{
  "activation": "tanh_gelu",
  "optimizer": "muon_variant",
  "lr_mult_down": 2.0,
  "grad_clip": 1.0,
  "steps": 4604,
  "dataset": "wikipedia_en"
}
Each number is 50 + 12 x the weight over its row's rms, rounded and kept within 0 to 99. Layers, rows and columns count from 0. The size before them is the row's rms in percent of the matrix's.

# down: layer 3 MLP down (transposed), 320x96, rms 0.262, rows 103-171, columns 48-95
# up: layer 3 MLP up, 320x96, rms 0.284, rows 104-172, columns 48-95
down103 109:61 73 58 24 34 71 59 46 41 66 50 53 41 70 45 49 49 47 55 46 53 28 50 54 50 47 75 65 52 42 33 57 44 42 52 57 27 46 30 40 40 46 46 50 29 50 55 34
up104 089:33 63 35 48 45 42 45 41 46 56 52 40 46 50 36 66 41 35 31 32 67 37 51 43 30 57 37 63 57 46 31 38 46 59 50 65 62 47 50 67 63 74 41 47 76 39 43 44
down104 091:59 66 39 47 63 60 52 47 56 54 46 31 66 34 41 34 70 35 35 58 49 42 57 60 45 57 41 42 22 51 41 54 32 50 68 41 49 55 55 31 54 41 52 36 45 71 50 52
up105 096:49 43 83 61 51 49 45 36 34 33 63 46 66 41 52 69 41 39 57 61 37 74 53 66 47 65 42 53 66 61 54 68 45 58 46 59 57 41 45 36 58 50 56 56 41 44 74 45
down105 103:44 53 68 39 42 47 54 49 57 49 51 49 45 43 53 53 52 80 49 64 52 59 44 68 26 37 53 37 54 61 52 26 37 38 69 45 42 69 37 55 35 36 45 49 33 43 78 54
up106 105:58 60 49 71 48 50 52 49 33 44 61 53 44 43 42 39 61 38 46 40 42 78 65 51 69 30 55 51 40 73 54 51 52 41 49 70 45 46 44 57 47 48 53 48 79 20 48 55
down106 108:41 59 48 33 31 49 70 51 43 48 43 38 53 68 53 47 44 61 57 56 54 24 54 49 26 49 51 40 35 30 38 53 64 62 74 56 66 65 35 25 51 48 57 46 44 75 56 54
up107 091:48 32 49 40 41 42 60 54 35 43 66 51 59 43 61 53 56 50 53 34 59 60 40 52 36 55 51 60 30 43 52 43 66 61 78 73 67 42 59 70 71 21 46 52 42 57 14 41
down107 077:37 42 30 48 54 49 28 54 57 52 38 43 28 57 41 60 54 37 69 53 40 62 28 41 51 44 50 81 20 35 44 43 57 58 37 68 53 39 77 52 60 50 51 46 54 57 45 64
up108 108:34 55 43 44 30 60 45 50 66 32 45 49 31 51 38 56 64 56 48 48 62 43 45 35 32 59 61 72 27 56 48 49 20 43 55 53 50 69 45 72 53 73 51 59 47 49 59 50
down108 103:51 55 47 43 40 55 56 52 47 40 57 57 31 74 43 38 58 77 26 55 79 41 78 59 50 41 58 45 29 45 67 61 34 56 38 35 63 62 40 44 43 35 66 52 42 50 48 75
up109 095:43 31 30 42 62 29 49 51 54 58 34 63 81 43 54 49 31 36 59 57 37 67 39 54 76 65 40 38 66 41 66 50 61 48 31 59 58 56 52 53 50 40 61 38 40 28 71 57
down109 104:57 63 46 49 17 56 49 33 55 35 62 57 09 55 56 31 67 72 48 61 56 35 55 39 58 48 67 66 30 48 34 33 58 51 53 45 44 39 61 58 54 62 43 54 51 73 41 36
up110 075:55 49 53 37 62 48 53 49 60 25 48 44 65 54 63 67 67 10 36 23 86 57 48 59 49 36 78 27 34 68 52 55 48 35 59 55 37 49 59 54 66 74 41 56 53 53 50 32
down110 074:50 21 74 48 30 39 61 64 54 42 45 43 38 49 54 49 47 59 21 43 38 49 45 55 68 59 61 55 64 61 57 53 57 31 46 42 40 31 52 44 52 64 60 79 40 19 49 53
up111 081:53 40 57 45 60 46 55 57 56 47 49 31 47 43 56 62 74 68 61 40 55 48 41 30 53 60 28 59 30 73 55 58 51 69 44 76 42 43 52 58 68 43 81 34 50 49 70 64
down111 083:51 65 48 48 56 59 49 57 32 58 41 49 44 64 47 66 58 23 58 43 68 61 55 45 31 44 37 59 32 58 41 76 53 38 42 68 30 33 53 50 43 42 38 64 26 43 50 50
up112 093:24 63 58 47 38 38 46 29 53 45 48 51 31 51 37 66 53 51 51 45 30 49 51 37 33 62 44 68 63 47 58 52 68 55 27 59 38 28 52 84 53 64 52 47 66 65 52 58
down112 096:20 55 44 46 39 60 54 50 48 40 50 59 52 53 41 66 35 18 35 39 25 40 55 66 64 42 53 61 57 44 55 58 63 58 30 45 46 49 54 52 62 43 48 40 46 56 54 54
up113 094:70 39 34 49 64 77 64 57 43 66 53 59 58 62 67 48 47 38 52 47 54 69 29 59 41 23 44 42 44 23 51 48 45 49 70 43 47 54 63 59 76 45 74 66 53 51 36 46
down113 097:51 76 54 51 50 48 43 43 52 58 44 55 41 52 53 39 63 59 42 47 58 41 59 47 38 50 44 58 79 41 66 61 61 55 16 61 49 76 57 53 71 37 37 60 62 36 55 37
up114 090:46 49 65 38 60 49 55 55 47 41 32 53 20 36 46 67 62 32 57 67 45 55 70 35 55 55 62 67 50 79 50 63 59 50 50 42 49 61 56 55 58 59 33 45 49 42 48 76
down114 103:48 64 68 43 81 55 29 48 70 69 57 46 29 25 48 68 36 15 67 48 55 31 64 69 45 47 47 39 42 54 55 57 54 40 39 51 57 58 56 38 22 40 40 48 57 47 52 46
up115 090:79 30 37 51 60 40 38 36 79 67 45 53 33 47 43 40 49 56 37 33 49 48 43 33 68 57 51 69 45 64 69 56 43 55 50 47 59 63 42 67 43 60 51 59 60 44 34 46
down115 098:52 59 46 52 65 47 69 49 39 40 53 35 61 37 48 47 33 20 48 44 56 53 63 90 52 14 70 47 70 52 49 63 48 46 63 59 42 45 54 39 32 39 42 54 48 48 56 46
up116 123:70 41 12 61 36 38 25 38 73 47 43 42 35 53 45 42 65 47 57 48 36 59 56 40 49 48 53 31 63 59 47 43 44 44 30 39 32 37 50 56 39 61 59 59 81 64 65 39
down116 105:41 57 57 41 38 57 56 73 35 53 71 49 82 32 69 51 38 61 61 63 67 67 61 42 45 42 43 61 43 40 38 49 55 48 60 55 45 59 42 49 58 32 48 69 47 36 40 50
up117 086:43 38 66 50 62 45 58 81 39 44 50 51 53 43 55 77 63 57 43 39 63 55 53 34 51 29 61 62 55 57 43 47 43 39 29 46 75 45 47 58 55 53 41 37 70 70 35 40
down117 104:55 50 53 54 64 49 42 39 60 27 53 56 56 53 53 62 77 52 45 59 68 18 54 42 73 58 25 64 59 58 47 45 57 67 40 53 50 69 36 54 49 57 37 44 54 53 34 32
up118 084:52 40 48 36 47 46 78 56 70 42 50 54 38 54 44 58 27 64 70 44 47 43 47 43 39 55 40 55 36 53 44 61 37 32 75 44 51 45 51 52 38 43 50 50 63 37 63 68
down118 092:40 37 53 47 38 42 77 55 54 52 57 48 29 38 54 50 31 50 64 50 66 42 43 67 51 35 59 67 53 45 44 67 46 66 58 32 54 51 53 44 38 45 46 58 61 61 51 55
up119 086:22 30 39 46 49 58 44 54 43 61 57 68 46 81 38 38 59 53 42 69 32 45 59 58 52 46 34 57 60 65 65 37 56 34 51 72 47 49 50 55 40 41 56 54 25 29 56 40
down119 090:49 58 63 67 44 42 34 39 56 42 52 61 47 37 57 43 46 49 26 24 57 62 66 42 55 65 43 33 50 58 60 51 52 39 45 49 59 47 55 54 40 61 61 39 42 47 48 28
up120 124:72 43 30 39 52 48 59 43 43 52 57 37 49 32 54 32 37 28 60 41 23 53 37 57 39 60 55 26 51 51 57 41 69 20 40 47 50 66 38 44 44 48 37 77 46 52 52 58
down120 129:59 72 37 65 50 43 51 54 46 76 50 26 48 41 36 34 36 45 42 50 42 51 55 46 28 43 50 66 54 63 51 27 38 34 54 45 43 58 61 45 45 63 38 64 74 50 32 57
up121 091:56 38 39 41 55 69 36 39 60 29 44 42 64 54 39 56 42 61 59 60 68 48 42 51 52 40 39 33 55 52 52 63 51 58 58 46 41 76 41 66 60 72 20 65 36 28 39 56
down121 118:46 47 38 47 39 55 55 72 47 54 61 55 32 54 58 49 90 55 38 59 53 37 39 59 69 40 46 58 49 55 59 46 56 57 54 62 52 50 34 47 30 45 28 51 50 54 45 29
up122 081:70 53 75 48 45 47 56 67 36 46 40 40 40 47 48 42 52 61 51 30 55 45 64 56 71 55 52 65 42 59 55 48 43 45 41 37 46 57 47 38 80 61 41 35 31 46 51 50
down122 070:43 54 53 57 27 59 49 54 62 61 55 43 57 38 53 43 47 58 49 62 45 52 47 36 44 59 68 26 62 61 50 25 57 67 33 56 54 36 28 50 31 48 64 61 52 62 44 44
up123 095:57 45 58 54 41 36 68 59 31 62 65 45 70 53 49 35 46 52 55 41 63 58 62 56 48 49 57 37 51 53 40 57 41 32 47 52 30 51 40 52 73 36 74 56 51 27 56 50
down123 083:62 73 80 56 35 36 56 81 59 40 55 57 52 58 41 28 59 72 47 52 50 29 46 42 64 45 63 48 57 38 45 42 38 26 51 50 39 45 61 69 72 60 48 28 57 41 52 65
up124 109:37 53 56 50 55 43 55 52 48 68 36 42 43 52 88 37 26 59 53 57 51 47 43 45 34 42 78 40 36 46 37 46 45 38 30 37 48 58 40 66 55 45 55 42 44 60 58 42
down124 111:38 59 65 40 49 78 63 54 51 46 51 61 42 63 36 38 52 71 72 25 52 63 43 41 57 53 44 51 64 47 57 37 69 44 48 43 81 17 47 81 34 56 39 42 51 42 31 48
up125 097:51 30 47 64 41 48 50 55 62 44 64 24 28 55 70 45 46 87 68 59 53 51 38 30 34 50 42 41 54 42 39 63 38 55 60 44 51 55 56 54 40 40 42 64 45 35 70 47
down125 102:44 52 74 44 51 60 55 54 53 44 46 42 50 44 52 60 69 63 50 51 64 43 44 34 52 50 19 57 51 56 56 21 60 50 47 58 32 46 51 70 53 51 56 55 58 56 27 35
up126 111:35 57 52 30 61 34 60 34 46 44 27 55 56 37 39 46 54 69 68 46 36 43 63 44 61 45 43 51 73 53 60 58 43 50 40 40 43 51 64 66 58 67 43 50 75 52 61 44
down126 112:36 67 58 57 68 51 51 55 41 46 56 22 63 52 37 48 41 55 32 58 45 35 56 34 37 42 63 56 57 70 49 41 59 59 39 39 15 58 47 56 55 48 40 71 44 65 63 24
up127 102:44 53 53 46 64 56 55 50 61 38 57 36 62 42 58 40 47 52 47 53 64 57 19 49 43 70 78 46 61 66 54 52 37 50 71 42 57 73 82 41 48 42 23 70 61 35 56 46
down127 093:47 61 74 31 61 60 60 75 36 36 49 40 49 43 34 39 62 58 29 56 41 21 41 66 51 60 23 50 49 65 47 59 62 51 46 50 34 44 51 38 60 43 18 54 49 34 54 64
up128 081:39 62 48 28 41 47 32 65 54 65 39 58 57 42 55 65 49 45 53 52 63 70 47 46 55 57 54 70 68 41 43 40 50 46 64 45 53 33 65 64 33 57 55 61 60 47 36 46
down128 090:42 27 32 56 39 38 41 33 43 44 54 26 41 79 43 49 48 63 48 51 58 47 37 48 57 68 57 41 59 52 36 46 40 47 37 46 58 57 39 60 73 55 49 59 61 37 54 62
up129 105:36 45 48 64 57 36 63 56 57 45 51 47 49 34 41 60 40 31 53 50 54 57 44 32 25 40 37 56 66 52 65 48 54 51 52 59 91 29 55 66 64 34 50 41 44 57 61 46
down129 096:70 51 54 47 56 55 49 47 33 51 50 46 39 38 54 56 17 50 50 43 53 48 58 43 49 39 23 58 44 56 51 61 67 55 43 62 49 67 52 56 45 55 33 57 66 23 37 72
up130 093:40 46 48 61 46 59 73 59 50 40 60 38 52 55 53 70 68 32 56 42 44 40 56 39 55 51 25 59 33 48 61 49 58 36 40 69 52 55 20 57 38 54 57 56 39 52 44 73
down130 083:60 44 46 69 48 63 57 33 58 44 31 39 50 46 57 60 65 31 38 37 50 67 63 49 64 55 52 41 21 60 35 47 50 34 49 54 32 48 32 60 64 42 45 71 64 55 55 37
up131 076:43 38 36 40 53 76 55 52 56 56 47 48 35 34 35 41 40 38 55 57 60 40 33 59 39 52 64 60 51 42 64 63 33 60 71 44 65 65 72 55 51 45 58 46 57 50 59 50
down131 090:44 28 32 40 42 39 54 76 24 58 45 44 47 53 56 48 59 82 15 64 47 58 41 53 59 51 51 35 55 63 60 32 59 45 41 41 45 37 44 69 56 44 36 60 60 61 62 45
up132 103:63 50 56 61 55 69 50 42 28 51 42 51 54 28 33 56 52 51 61 63 61 59 53 56 58 42 39 50 51 35 52 66 43 73 44 41 58 61 44 53 59 53 18 41 42 42 42 22
down132 088:45 48 36 44 30 34 66 56 48 75 56 60 44 52 57 35 38 54 70 38 50 39 39 30 48 44 52 33 44 33 65 63 54 49 71 73 76 39 54 40 43 45 54 41 38 52 45 61
up133 125:37 41 48 71 37 53 65 48 58 61 66 50 44 67 70 48 49 30 54 47 44 23 54 56 19 45 58 40 24 41 41 40 61 53 55 54 42 55 59 58 50 58 66 62 54 40 38 57
down133 121:38 54 47 67 30 42 41 52 60 42 69 36 51 37 74 34 60 48 47 65 55 24 57 57 34 41 72 38 52 55 63 46 57 55 49 45 40 54 49 48 51 50 40 69 71 56 40 45
up134 147:47 65 54 39 59 60 51 43 63 29 42 60 43 74 32 46 70 49 40 57 37 38 54 49 54 39 75 64 43 41 48 34 64 27 46 49 43 56 72 40 49 37 53 53 49 57 46 44
down134 137:59 51 63 63 81 57 66 68 66 40 36 65 36 58 51 46 48 52 41 62 41 28 44 49 48 62 64 54 59 50 44 71 60 53 54 31 73 38 44 41 63 67 46 62 60 51 26 53
up135 134:52 63 64 47 58 39 50 49 39 67 37 51 38 37 56 45 30 51 43 50 64 58 39 17 27 45 66 44 36 60 48 51 52 45 45 56 52 62 47 56 56 62 54 54 40 50 65 26
down135 122:40 65 60 51 57 53 53 49 40 58 53 56 48 55 56 37 44 60 55 42 57 71 65 42 45 55 60 26 54 44 57 51 65 29 56 53 59 23 42 56 50 58 40 58 53 43 22 50
up136 115:57 50 57 48 52 36 48 49 58 46 42 44 66 47 44 36 49 55 48 59 39 71 44 48 43 53 56 43 62 44 30 44 27 42 40 43 41 57 74 62 48 55 33 71 46 20 54 19
down136 132:44 42 40 46 47 84 49 42 51 57 44 50 38 44 54 49 46 51 33 40 64 53 64 54 46 50 43 71 64 40 57 40 36 32 41 54 30 52 59 76 65 61 43 78 66 50 53 36
up137 100:56 56 36 32 45 41 27 35 65 52 24 49 50 64 34 52 58 44 58 36 41 39 59 53 55 65 33 55 62 54 33 78 60 59 72 56 45 49 47 45 43 47 44 61 26 74 53 44
down137 090:65 56 56 68 38 44 37 74 42 41 47 54 30 41 57 74 71 67 42 51 49 57 39 35 59 59 43 34 59 46 70 43 40 60 57 37 46 43 48 54 55 63 49 45 63 35 37 66
up138 089:42 16 64 53 45 44 50 48 60 62 42 23 67 57 49 49 44 42 40 57 56 50 39 56 26 62 61 34 48 52 53 57 39 45 55 49 52 41 80 35 50 67 41 51 68 66 41 33
down138 084:39 30 80 63 44 59 69 44 40 57 64 34 66 42 31 71 55 81 27 55 42 62 45 67 46 69 38 40 58 61 59 60 43 54 40 34 51 65 45 31 29 26 43 46 58 31 57 55
up139 121:55 34 74 57 43 65 34 57 63 43 50 54 38 54 57 72 41 36 64 27 60 65 67 20 26 65 42 46 55 68 42 81 36 90 62 34 42 49 50 42 38 58 48 45 55 54 40 65
down139 116:59 54 58 40 80 52 52 54 44 67 42 52 45 45 35 49 57 43 70 43 54 36 47 63 39 81 60 53 74 50 55 60 53 50 41 44 57 56 38 28 40 64 30 57 48 36 32 23
up140 064:49 49 61 45 69 78 38 55 49 35 48 36 46 42 59 52 60 68 54 39 41 41 62 60 40 27 55 59 55 43 57 52 59 29 56 26 46 45 49 43 50 52 40 44 54 58 52 33
down140 048:40 53 62 41 62 41 52 42 39 56 58 62 55 62 44 57 49 38 40 51 34 61 52 71 47 39 36 36 66 57 69 62 49 47 65 55 48 46 32 48 52 28 42 53 56 66 42 43
up141 134:43 41 47 67 33 58 52 61 43 29 73 47 47 60 43 73 69 42 54 57 52 25 36 33 45 41 51 58 59 53 48 74 20 62 43 70 52 27 32 47 55 55 52 59 45 35 38 39
down141 136:51 63 57 47 44 37 68 36 72 38 58 53 53 51 62 49 32 48 57 78 38 28 44 57 45 14 57 65 44 47 30 40 54 70 40 34 55 45 48 47 62 50 57 31 67 71 59 50
up142 101:46 55 51 67 47 57 62 54 46 39 44 44 47 32 58 57 59 40 50 36 49 24 71 67 45 32 61 51 47 86 51 45 53 49 66 25 23 72 44 41 49 66 40 45 44 65 62 58
down142 101:43 59 25 58 27 45 66 58 72 61 46 46 56 45 55 47 49 70 68 69 58 47 52 47 52 44 65 50 38 37 44 36 51 33 31 44 41 52 43 58 37 48 38 38 23 40 60 52
up143 100:52 60 48 50 63 66 63 46 54 40 38 59 44 57 46 59 61 53 75 58 44 36 61 61 55 43 39 51 31 46 32 46 56 51 42 64 67 43 33 64 43 33 47 54 62 29 35 53
down143 109:43 42 50 49 36 43 58 31 55 49 57 40 67 32 50 26 25 53 55 52 67 63 57 66 37 17 41 60 41 36 41 53 46 49 55 43 20 69 52 43 56 30 63 54 57 31 80 72
up144 102:63 60 71 36 55 38 47 53 66 49 38 60 49 50 42 62 45 48 50 66 46 61 53 34 56 60 44 49 50 58 38 47 37 43 47 52 62 41 29 37 60 59 48 54 59 56 61 58
down144 110:57 53 44 57 48 24 53 56 63 42 49 47 49 56 37 51 30 68 59 58 46 70 63 53 43 64 27 50 67 54 30 54 48 58 27 62 58 48 37 38 37 44 58 69 32 39 45 47
up145 083:53 60 61 69 56 55 58 41 61 56 38 60 40 45 58 56 68 63 64 15 41 42 52 52 40 56 62 58 52 47 60 53 45 42 25 35 48 66 53 44 34 55 44 58 63 54 43 74
down145 087:50 47 30 71 49 32 50 44 65 36 30 37 45 49 40 48 57 61 36 50 46 61 48 40 59 55 22 51 34 70 42 47 59 58 45 41 56 66 48 40 47 54 59 50 72 46 39 59
up146 079:49 33 23 34 38 59 63 46 58 64 52 43 61 42 50 51 43 42 41 56 61 79 37 40 72 48 69 45 56 52 49 72 34 50 50 42 49 70 46 55 49 37 53 40 40 52 47 40
down146 072:70 41 54 22 51 36 40 70 68 55 64 58 40 44 65 29 63 73 23 49 35 47 54 63 57 60 31 51 46 60 58 48 79 48 64 54 45 46 40 55 65 55 48 59 55 62 50 78
up147 102:54 37 29 77 60 64 55 52 55 63 50 22 43 51 75 44 56 30 61 37 40 73 56 72 38 53 50 26 41 45 52 58 36 49 31 69 28 38 49 61 53 52 52 57 82 58 52 36
down147 115:38 71 40 62 45 37 30 36 45 58 32 48 59 51 60 36 57 57 62 58 46 45 56 44 37 41 67 51 67 65 57 45 52 52 46 61 52 59 41 44 52 62 42 33 77 55 34 50
up148 066:47 36 62 39 49 59 41 43 48 38 78 52 57 60 63 42 45 74 52 43 61 62 46 50 37 55 49 28 49 51 66 56 24 36 46 51 48 53 49 70 39 46 52 56 44 50 30 34
down148 063:53 50 60 46 59 55 36 59 52 36 41 27 58 38 20 76 57 29 49 34 45 80 48 46 69 44 46 46 49 71 40 50 47 62 48 26 37 66 40 63 53 25 43 47 49 42 48 46
up149 094:54 44 60 45 52 61 53 39 53 43 55 58 58 60 64 53 50 50 48 34 33 48 57 38 49 55 44 35 48 47 57 48 45 20 71 19 47 48 36 43 51 52 53 61 50 66 65 52
down149 107:44 70 80 34 23 52 46 43 67 51 35 52 53 69 63 29 46 83 48 31 57 66 41 27 50 56 46 44 40 56 51 49 57 37 40 59 44 29 49 44 38 47 61 52 63 54 84 43
up150 083:45 58 52 60 41 46 35 69 32 41 78 35 44 52 45 47 48 43 62 52 45 27 38 43 44 42 76 61 62 48 51 46 47 51 22 50 56 54 83 49 53 41 43 59 47 52 45 70
down150 081:34 68 49 28 65 63 61 51 51 67 58 79 36 62 33 36 55 66 48 51 49 71 21 59 73 49 55 53 76 54 56 54 62 50 51 57 49 53 38 52 41 40 56 45 42 54 32 40
up151 082:37 36 34 54 58 65 57 43 55 53 37 66 51 55 75 60 69 30 54 34 39 57 50 41 39 64 38 49 56 58 64 51 65 47 67 32 65 65 26 52 38 34 58 51 58 53 47 69
down151 088:54 83 54 31 42 58 49 57 48 67 62 49 42 63 42 25 36 86 51 46 48 39 42 61 64 47 27 57 56 50 57 27 56 40 43 45 51 31 50 31 41 52 44 62 35 61 41 68
up152 123:57 23 50 57 37 79 47 51 82 63 49 35 55 39 49 34 30 64 77 47 55 59 69 46 31 52 45 42 56 20 58 52 19 64 41 55 55 39 56 35 53 58 66 46 54 32 43 53
down152 115:68 46 67 45 34 55 53 44 42 54 63 54 54 53 49 60 54 57 51 51 73 68 30 40 72 52 50 65 61 76 45 35 59 46 29 56 27 35 38 58 29 54 60 45 60 47 55 42
up153 078:46 41 83 46 60 51 65 47 51 45 42 60 72 51 64 59 31 39 55 56 64 71 19 35 55 41 51 41 56 48 47 53 56 53 61 64 59 41 42 57 56 53 57 55 33 42 54 73
down153 081:58 56 56 42 52 32 44 40 56 47 56 53 63 67 45 62 57 39 63 25 46 55 72 68 46 75 41 52 62 63 66 39 42 35 46 45 46 49 27 39 56 46 57 41 45 45 65 30
up154 131:51 43 51 54 47 67 52 41 64 44 55 66 34 40 54 61 47 57 32 35 53 69 55 31 51 56 35 50 30 41 81 60 46 54 47 57 72 65 53 54 41 59 45 40 79 52 40 54
down154 125:53 51 62 69 59 59 20 54 57 47 44 59 49 61 45 65 57 40 45 47 43 57 49 55 87 72 39 22 40 60 60 74 56 80 35 58 47 48 43 53 41 55 34 38 51 40 36 52
up155 104:49 35 52 48 54 35 59 56 51 54 46 57 32 34 34 33 49 75 58 63 25 48 44 63 53 46 49 44 41 54 30 38 44 50 45 51 36 62 68 49 45 49 46 53 23 37 34 38
down155 107:59 61 69 40 50 72 69 63 49 50 32 45 35 41 45 47 60 56 47 63 38 27 46 32 56 37 51 48 38 58 34 28 53 61 62 55 34 33 30 72 77 54 38 50 36 34 45 47
up156 099:48 26 40 69 41 41 63 55 46 59 59 52 37 37 70 56 62 62 50 57 53 59 41 67 47 64 73 54 40 68 68 53 49 29 40 73 54 51 51 43 73 63 45 54 66 57 48 39
down156 102:58 38 18 50 40 50 16 54 61 56 35 38 43 31 60 42 44 36 57 49 62 63 51 39 68 57 55 29 52 46 40 48 45 60 50 53 44 55 33 72 52 77 28 63 57 51 60 56
up157 121:43 48 32 57 27 58 62 66 42 16 45 41 60 58 63 50 56 59 42 52 63 54 50 47 63 66 68 31 36 38 53 50 35 44 46 63 34 44 44 39 53 50 53 52 36 47 38 40
down157 123:56 55 48 48 19 47 43 69 49 45 24 57 34 64 61 53 50 42 32 55 48 42 27 42 48 47 57 49 44 61 63 35 30 53 55 46 32 53 31 51 56 75 59 31 53 28 42 39
up158 088:48 61 40 46 37 18 70 46 58 39 40 49 66 51 51 50 40 32 50 36 32 61 65 57 68 22 56 44 49 54 55 47 39 56 45 45 42 53 37 45 48 54 61 43 52 46 43 56
down158 068:52 54 81 36 58 40 52 59 52 76 60 33 35 37 31 47 58 63 35 43 47 59 54 43 73 46 42 58 62 44 45 52 49 40 55 54 59 44 62 58 35 52 51 48 35 37 58 57
up159 085:71 51 57 34 59 63 60 41 51 42 43 40 73 50 54 43 53 42 33 50 51 57 51 43 44 40 74 59 19 74 49 32 52 71 58 71 45 49 50 57 49 39 63 48 57 56 47 35
down159 110:37 56 59 57 42 54 46 65 47 55 63 55 54 70 53 56 50 37 48 32 45 32 49 62 64 36 42 27 67 37 58 53 39 49 48 59 50 56 36 37 51 60 48 44 55 61 55 67
up160 102:70 36 39 35 62 53 57 24 44 46 50 44 52 57 45 38 53 46 80 53 33 41 41 54 27 55 48 52 35 28 45 58 51 47 54 67 39 27 60 49 35 51 49 43 62 54 45 42
down160 091:42 31 39 45 61 73 16 60 62 53 52 45 47 42 56 42 42 41 65 48 48 51 63 46 51 25 52 45 52 45 47 39 54 63 54 53 63 51 60 51 30 52 41 22 45 61 34 60
up161 090:45 46 53 24 69 67 56 47 40 67 64 59 41 39 57 57 59 80 51 40 35 56 37 42 76 51 50 58 56 27 60 40 38 53 63 52 44 72 27 41 46 56 47 68 49 48 55 37
down161 087:42 49 43 52 58 50 75 64 57 40 61 48 56 47 52 58 27 52 39 32 52 36 34 30 50 57 73 57 59 22 59 52 30 38 61 45 44 47 60 59 49 46 50 39 45 63 40 44
up162 092:51 43 54 56 52 62 35 21 61 59 60 41 46 58 49 40 42 58 71 57 32 34 38 55 60 55 29 64 44 69 79 73 49 50 52 39 43 47 48 63 73 41 43 63 37 30 63 73
down162 088:35 40 51 46 44 57 41 53 50 39 52 61 44 49 37 48 52 60 46 43 46 45 38 30 36 41 64 35 43 66 42 46 51 65 65 55 63 64 26 57 56 67 60 41 62 63 42 67
up163 095:45 37 55 50 48 39 50 50 36 51 51 70 46 51 45 51 49 48 52 52 42 47 46 45 51 37 69 40 57 52 45 62 37 25 48 51 76 36 68 61 47 48 51 58 45 49 78 32
down163 094:43 41 40 59 57 59 54 57 50 76 36 28 54 69 10 44 40 61 40 61 44 69 55 72 74 49 41 47 66 63 56 62 52 43 43 44 54 58 64 42 47 43 53 34 34 54 54 37
up164 086:37 51 49 54 54 45 47 62 51 27 59 50 51 50 61 60 59 45 28 30 54 54 47 43 48 57 51 65 46 45 31 33 55 60 49 49 45 54 14 65 54 61 57 72 51 43 32 31
down164 098:45 57 41 41 72 48 42 39 61 52 56 36 46 61 43 62 61 54 39 39 75 30 47 43 66 51 29 89 56 26 46 48 59 62 33 53 63 57 56 64 40 48 54 59 56 45 70 26
up165 102:38 55 38 62 39 48 60 31 44 32 67 26 64 51 40 51 57 60 58 63 59 47 49 48 45 67 60 58 70 51 40 64 43 38 55 61 43 45 65 58 64 68 50 60 37 46 67 59
down165 114:56 45 71 41 47 40 43 53 56 45 44 57 73 61 72 57 51 54 48 46 62 52 47 68 65 45 39 72 56 39 56 54 43 37 46 58 53 49 68 47 45 36 59 51 43 54 60 26
up166 078:63 61 55 53 57 54 44 56 55 50 58 57 31 57 33 52 49 69 46 22 54 56 46 32 42 77 50 57 69 55 53 64 39 58 54 41 51 62 43 39 56 36 20 81 32 59 63 46
down166 077:52 30 71 48 38 58 71 41 58 50 42 57 53 44 70 67 42 75 56 49 22 56 35 62 60 44 35 57 50 48 61 49 46 59 48 63 54 46 60 42 60 51 46 50 55 40 41 51
up167 101:45 46 50 32 76 61 67 43 53 71 54 56 58 38 45 34 51 57 52 66 45 51 63 53 50 42 33 48 49 50 39 58 64 53 59 62 59 47 46 59 62 17 48 75 30 53 51 67
down167 088:58 52 40 32 33 62 40 57 39 90 52 58 37 40 53 58 40 50 43 49 58 64 63 43 38 58 39 57 40 53 53 27 52 67 31 52 53 72 48 32 48 58 44 72 63 19 51 48
up168 099:38 32 51 51 35 71 26 57 72 55 48 43 49 47 57 51 57 32 30 37 45 50 50 50 45 51 37 60 32 49 52 44 68 38 51 53 79 61 57 51 41 49 63 55 52 27 58 62
down168 108:67 53 31 41 49 30 52 65 40 43 66 70 67 64 57 38 47 46 49 52 57 53 17 43 47 54 59 51 36 61 51 52 35 48 59 50 39 42 43 60 48 38 49 43 79 80 60 62
up169 101:75 60 73 64 36 43 40 52 55 45 50 62 41 29 34 58 63 38 60 26 49 62 29 40 57 61 35 52 57 38 46 35 50 37 42 40 50 74 40 54 54 53 64 42 41 49 63 61
down169 103:43 58 49 56 54 47 56 56 40 71 37 65 47 30 40 40 43 60 52 42 54 69 50 35 66 59 43 23 49 34 42 65 62 51 56 39 57 69 44 33 66 35 59 40 62 35 77 45
up170 100:51 38 35 42 53 25 43 42 60 48 72 58 46 58 64 53 20 35 58 59 63 36 41 42 67 26 60 55 52 70 50 34 59 52 54 37 47 58 38 43 38 51 43 39 36 44 56 33
down170 106:37 48 61 40 58 26 54 50 30 45 62 39 47 48 45 65 54 73 38 42 54 43 42 40 72 42 58 57 34 56 35 49 40 71 37 42 46 64 31 66 52 44 54 61 75 39 60 61
up171 084:46 55 46 62 55 53 57 45 47 59 49 43 45 74 39 42 79 49 25 61 52 64 69 54 47 71 64 44 52 42 37 70 49 51 43 45 41 61 50 54 44 38 64 62 26 58 29 46
down171 093:58 87 43 44 43 65 57 53 60 42 34 60 58 64 62 74 61 32 59 59 28 35 45 58 69 56 51 65 58 40 75 32 54 48 23 48 29 46 61 46 55 58 30 54 72 28 49 47
up172 134:54 40 66 48 44 90 54 61 58 51 32 53 23 62 39 38 60 39 42 59 33 50 55 40 48 48 57 46 46 52 72 67 65 34 42 57 46 51 65 62 47 46 59 41 55 57 73 48